Each number is 128 + 32 x the weight over its row's rms, rounded and kept within 0 to 255. Layers, rows and columns count from 0. Numbers have three digits each. The size before them is the row's rms in percent of the matrix's.

# down: layer 5 MLP down (transposed), 512x128, rms 0.0699, rows 106-152, columns 64-127
# up: layer 5 MLP up, 512x128, rms 0.07, rows 107-152, columns 64-127
down106 104:129148149084057156143116095142184113146098130097122169120060181112160098147130139087080146135097139147133092154124096138109119155059149145093124138122163060075127150182175123164113141067135157
up107 095:135150173131082129142142168152071127108116177145168151159122067101110136154163160088112144120186109093130118182126163091132110155159092144146145140084171096121236102126141112044083108144109090
down107 101:134115119119108140156142085110131179109103111100120110164156177128102112102161096157137120112060165133112142167113152082185119098102132194087096102031158145180115154142117136134105073173118119
up108 097:131148127014100100111168125123090126121058128168132151170178103081112156131141184074130116107109131128121107143143167110071103098143109160117104157119046139154162154122165147112092139122137163
down108 099:175117158134140102081139119168120161152160114158130119115143155159164086149184092114141090131168093119100097182166139119129112150070122136098181137149165108134148118135093129116084115161078137
up109 101:141161124140152103126159184208126099144163154130144117077135121115166135154101090066139162139132135065119172062155137146083119111145083109123150175109176133137114162111122167180134065155134080
down109 105:144126130141126090128127173100116112110167135121115102179089083118158045109189092152204127113142052152179134185083158133113103120140192107118134106157083106101103121097043096091128115112139161
up110 093:202149129143160194113144133082116146139057103138112122175138094124117143195169138138171146163164078115098177124138158172149133089093053114141107100125139152146143133137106153135136113204091076
down110 095:076170142161134135123175110081133122135122156163084132083182108161126111129137099154137144134109113163141041110131060129099119150103106170142195149162108130114136106173132157142147071085091141
up111 096:138097157108112124143085105132116092078125091078075157099135112117123184097112085162119196158118053095120176177159136090131083150121115178145153168092116185125115190169115140136125114098109130
down111 095:115130089133167172155085133110098130142156171164125184164127096101153093138143132124174130110110100080160102138103137129150165175086193106107132125113128082084134149105129133158050158128066127
up112 093:197123123170205158163146155155044191151109145168122103150118108094111162132151114147136133151099104124113095193114168079113139201117083052112126115118126096077153063104165111116192133082151168
down112 101:057064128152143155088133114140173080169118123118119168143133102119145098113126168165122096150136162082181109070097116173140170119149114195136128128082138171155162114103104093161091124108120162
up113 094:169116104101141144118155126120118098147146123139140169105096127095131152149104158105083202090091171093130095143131100134131112112106155110147137084160114088070142136082124160157166106054133090
down113 092:115161124111175099177127109161165141148141129145112130082086111124185100088157121146200103097144093098104172155179162140097194092090087143129126140131126110150090111102179095061122185148107146
up114 112:155131143079092150100092131158104096139167104081139176167129128108156169183114124099173162159092126125180093098109115090132183106154114157149123173164123125186077149142097116109151119140105117
down114 105:101147104104148185130110104101138142128123118152118123170136098114127162145115160110143121190109136069096093109100092151135092107130095123123229095076141117119140135106145173145154114108167144
up115 090:134137138143184133147134116160174113113132159150079125170206165170118115137228125130089083132101115140155103138129072157121130166089097145101097139150136113094127075120129124114146156132163203
down115 098:092124155128076138088161112096063105151059140102186122136110083139122140077105165139077164114172145160127169077113175132124114088155170149107129156090124121154107150132152112114116102088121120
up116 098:129138104119177157175124131148077133049080104134145113102171168139074178133071141167141115095104141127111120116069175098109096118117134101137080177094101178073151161110113137091118125146094139
down116 096:092163191137053140131152124136137108101200076113130153137110114129108095117136102100132094175124114148115144174177117185085110167104174102141113116061158080098092079103161138109114142204146122
up117 108:134145155134145106160105121154123136090150142148097152117059131125142160174100094174124129151142120185130118108071135144118169113102139157096120154029149185130129163220140086150128112135161113
down117 103:153184130094114137162144120062131177147124102136188103158155111122165164134163103093144130142133173121138130164146138151131130115187132114112075126083112085085162133163165130166159089108099095
up118 103:085179147169095174131076135109091132184109105075139148098083162093091163128114122082173136148045138104147089109129145157064155107134132098152113143175078169129109105133104100142114170087162112
down118 107:141106210158171107128106131132140098099162184093164084147105143086116144139161143155141098120116135140125042119140147076104099137115115113145101143133121072113132130154110157060140116043105098
up119 097:102146059143134115125206129124145156108163131107125167149042088160109101102125105091097176113153117119195105128067133142077075188126117140124114165123122110152085142119184159142113066151106088
down119 100:102125151056106119141125151139086139095125197158049109137115121139194119160123101100194120153125108123128112127156120136151194130056179126114073074182134121129156165105131114147186123113132117
up120 106:121084154088162083104083083093167184125121167142162128100109133134135146152157139134149219130126093072126137079133131104087136154105060129090117066114198164147113139130143117133103139190086147
down120 102:125138178113149156131155167118204110076114129060131127134086136138131126142109122119125052144091067101203105162166055110051103131184100128135129165136123087129155177128174079073129117148128148
up121 101:139099112133137098115143119114162098128083173141178112120126144116158115201158135189155103102152113130153081100046121186161107142120169135062138131111135098138122163091159132166133142183095048
down121 098:076130064147102164103096134077149082160121160114104088085128107142090140157096185117134170132092161179099122112116073130124202103117069138138106135091083153121159123119131154153140119125146179
up122 100:103063084113121088117109133095170079147085169109148130142148124185120136175153086116194191147076139152141069129147160080160137119143160148103080076147163125110135190126119111122049072115129160
down122 101:134179096174104169163106123102182130108136123093072069100136126102085121172091166134173138170179178111115127118153143186188135165152122100084130149099104115074132092090132167115125114091175151
up123 112:114082130116148184074120063134141127112145151175099140137098126106165086104111099111111081101170141136195084057216167146060170096174151089130118123172161115126104132114114174116124095110085141
down123 102:120137136102128097157202078125139080161113085134138096183157102151087124169121138139122152131081118119115108166088161089119118153090141142167069089140103092074148123157116097140110162052179068
up124 097:166099115118139194096107143116124135114105157135099148073155118124093204125159107107093133150135201123096100112139137103151152106115137097153096148121143137124192100149169143199187099161155154
down124 093:056083136118173102172141146119174085103153162144124110217087075124108039136109135150165145143145048140112130149125110161104124142067173163148158142109140145106091172123088138128107096172103071
up125 108:124126181092140123096165117143149139082119147149140155066157045111164125141140089087093144140178149112184149136100116184163126114114154087115170192133142155146089176118110144088081108155097182
down125 097:121145158113157139124123105100137132090101138079153148167172096088144070138134078117100116146081167160123103120130152044111111138158063135141082167094106150141164148156157162099133138127201120
up126 095:146151085076139153131119139077121132113103143137086152116102165174104132116092105123125114151074148066136128129098111113209144153133152112113119087125095090150134123156143130126159127137198139
down126 092:140102166088156096109145144129138095132098153157120081154098144075119062169134128111152148156142062125095112115181104137084097107152098106117132112112135186150118145126183148187072109122125094
up127 112:090111108137131135145031149155123092099078136160126115166104078117126128145069153132195082145105144085128107103112173109159197130131193178103112141199160149091162127148107153116110112091150131
down127 108:109165146098143100166150168054138135141110169063119102162130074139100128130118131119162098128141174118107072104134182122119132102152082117198112089126160090111120073129145147180087114127097109
up128 082:151136195088148118125151132135047140146111098140129176150116174040132129184138184105132119089194130110089133096085115072176094153107094158173115133131127140134163106086128093159096091118185164
down128 092:136149072124112121141179122111161113102148117114116115159169082174095112084120071142107100098114085123165151140188150102092169097168202096059134114134138121146050141132134150097129125137107107
up129 096:067133117129161099145133087111096144070153122171064153090154098121124160165109121105136138106096165206155101140115133135138103113101190207197108158164143057146139147092180167116119135074172118
down129 099:132101121159117170135083123181166151116105113106105106079147142139086156104152117131075155198136181156096090167093053150087163081155097111137124107124128115134156202114130176119120073169136149
up130 105:077128113085089135072120135116133118137118209113163079142163113174174144127151115148131169135118165144055140089154145135101136149150161026149184124121149195111142169102093125136110143110118075
down130 105:168170088091120127157104164118088150131128083135134127149078123104128149167027129113106133105127160165098116098150103130143080110123149136076147132148184105148083099157136139100108122157132142
up131 092:119139051123150138111174146154129137185138111148110152100094180148118128143122099111096147117139200124044127157100138142190091160123114113151162075161079104132052136099121124105159105142090121
down131 090:153072182119110187104093110123140087083154198120100115102183123167131111066121100179184139088109095093149140072083110132120103056140161132160145151121160103089146125058082155111120161139129103
up132 101:112122159112104094110087142145109193131156114185182143106174156172125099180111125093140164165111100139101105124083137146094122129108130159095087113172091163114068127091130146127153102170170210
down132 104:132099084153085141102134121091099069146144176139092109141159144113160185164122138132177124120144153101113137126116122088183148135108188141087100160191123220165114099087079142111119116146162101
up133 099:094122165130100133122151133078169124081149115155116131141111161143138107108093134136137128100130055176103132062111119100079170073174144157121085154150092125111082189131139098126091158144094100
down133 099:139172077131158167150104133162121182140106088136124134151108097092077165114144124115107113145132142090124089185092104132154129135089119088140120137089190131122143122149111121105072082184139190
up134 096:083097137147173149089100094115189173122103137132136180149106165143125146124170139152176145120167076109158111135134099157156079094104146148159181121154147124125143149144128134159141063172111129
down134 101:134192094125148147174147123130166121140125143145125091111127142134118121156149084133088125099096160156102090121113094074151093104095143110124144175151088152150040109173195205096137185107122142
up135 104:087132094147126106078141065125152166095131162155163162195169144148139112149143158112173174112100174159163073181119091109130176113161086093172098125117108117150118089128154149087173112127091127
down135 103:173130107109178158109109077156095065097125146171149131143131175122145127116063184163068127134137129096141206094130142165109146167114109133067099123159111139084099097059116174116105166077129109
up136 113:131116141138190125130177088133160135125058214172148172188127101104128107103125150087150127144144151122101196164161155120107106105144170090115118175168094132116128094110079144160125143123107095
down136 107:175089116153113161126153155145132144044170143104107072105126114163174092133088110133096114118191136129165109113125120141143130157155164165118175185134112065117072147091192172099102114101083104
up137 108:058162089121125228136120175118109075154137182128112139117146114116166105146148157096160129106125128119100103113160126194157181130167129174114151117123092207086141121178133120182137116095156157
down137 095:141077146173142106132089163157087094118101169116098094154083052114106165093153101154092181091159049177180074135136127117123102135120082128146117115150166121159144106143131173107193154144090078
up138 105:123093113121110105122121087130117093132149164117085146107127048151146109167112066133117176148099110100028075184169081167102165108124118129159152155084128162113126135135158188156123140132119149
down138 105:141177145124140071129054103117141184118123131113100107115120161166163096093224104133171164166155116185084177138083168101149193115115086116080112178179154124123139106130110120106148142158115161
up139 117:098172136125148145156129188138133144135160116133149148064175174103131130148106044137124143132168153124144145135138151151121131175106104146101218173094092139074115066123172097133106154100101140
down139 116:077023123154040118119150159094092112076098124155101114180162137182069136205106118145158163101177140138158067145183132122144128129082132174144160144165099088177113118099109100115119098078132101
up140 104:199137117142177135094146090121127126081102139114129121150182164102121155127122140122134077157162127110111187181103146093131136133118100112130112093101171103039093124101143126164169090164177103
down140 105:094142176112183061079167130149186109112139091136082129112113130187186106119116088123175108056080114145142144111127155140154136056089133093179133183106094126128201155122155140102091180116181124
up141 106:116151129106209144098093131133145131079159101147129133118146100089073177066088108155118104104165138157131117155128128115101103118092114147118134155049110176140156127156120079136142128114184177
down141 110:116128136179071126098120137092118183146176165143104166086118128186127171162145132138048152168121156189114146177136120102162092085074136185147104072152110117157072147102087161108110148170086128
up142 101:054162119151102118198192138179156136128115107072122115151134097089134108189124113116116139071066099053135137099182122124095089129126135115100111162115108171144107116097152072072181112163062063
down142 106:093081156118142129080105129137170169102119106149112131152091117177187132076128099152112102128138126084167123134075166094152129112172141156135186102186123120134175125083158155191131016081130126
up143 108:169142085097134153119118183104169134149135159081192162108159169098184070119200145125068106126135124127132166116105142109102159146152150119141099169116075120143103162146153124154114100156109110
down143 103:160196174207141096081135161125110172085125091136110033114140119168112148154099111120093119121065147175117115070086111146168096127164116159144107060140115133155150120193098151070119131112095137
up144 096:064137126152146095120080149103080144178149183159120094143170089125092126093064105065129096166168101086114167084108163160143132106117105072128132138167122086131111194121127155161182119137112136
down144 097:107154121126103126147139098106143200108149130135127091136152115123169136131169168119100125157088094088081106112129184125160133123161189148182129104134102132163095139174165097119115177073137163
up145 098:139137098203139148174210135192109127167069141143096093119135100100101159108114051091115162186121055066161112118112137095125129077111132115068104166072117115153116073132119097137133116096161082
down145 099:145145136163131141131060106123171141033198147121139134126117191135123103119166138129149112059156151110188136156104151133135138115077144146126014146128123120114131167118112152152115127185096111
up146 097:137170147167080168098193103157134074131170089171193156101166194110127130102107149127115079119104141124158139145113099167128166148152133123131083049138116108148167068163103092202140109089119129
down146 098:083170104144158125155133121125134126120083099129117100160128113103146130153163108098138177141070079105100123119075144154158127118071118136104153134043081130142088167099183143083119129166105187
up147 105:139162199135127216138130157153150154125114116100118143164159113122089108130155126127175140145107125117130115091141092078173101159138143166090175116108074123100141110158096115161158141105070099
down147 102:113121179074179132107145108084100124083127115109142134072124157168138107071142148116132115196102099091105126113117164119138100107114170119119202114114162122082148142075114146108106135144123197
up148 102:139125148133077173099108105131151207136100153109095195157087104110173120148119108096145124169178186127116178155145149133140162159144132133092141160176180132107096125123125174144156161113138093
down148 103:135158137063165126105205114169143162117157117133168150116117125129130130119135096156144147147182112146071070108162088154116113165088174054095121100131132077164066130122097101155112100144114121
up149 095:116165130144117137186114156078180192139137141129090142124148169084136160170084116113179110192108173146114117118127198140117133125109143147115120152130134147156168105107131136106179111176131158
down149 098:105155101082101123116105077131161066174128140075152154157117070132108112159212123101098059121153093123145170183086118114101151116132146150105166122132136179137141094140123083158094136136180094
up150 088:080139088112167147147158148171196145125106128124089055161132115073121161125134192088134135166143077114122122135140121151166177121174109127119153095125140112144143085165071175141123116156163198
down150 095:129144131106166143143130148106143188121130168106122164149121211119140074145105096150123110105044184155123123179127113139144135128062129151121076147147143138075144169081151135127097162155105103
up151 102:133156163145116141080135110122153134133118107192113147168149169161156125105148144089154111152165123142131140085077107135103131068177167112170166161123136112153044140114097139109152063119142164
down151 103:157116117142145098147118109097132108138155188111143074141140131166147103084103139110097158144135090159152106146143106129177124116027131170123135141132155173125108078137201116138128181097176075
up152 097:126101194086118172164081163145098111151141090201100064128128139127167073204134143135231155168150074071148079117117144097136165138166149106155141096116166108067136091132137149151146096138152153
down152 092:142123090133098128105108079116177082086138136082182128104096126112097113044132130105128117046110229122173192155159109119113143077108148169057124172112091152132112118120129143075101145162121124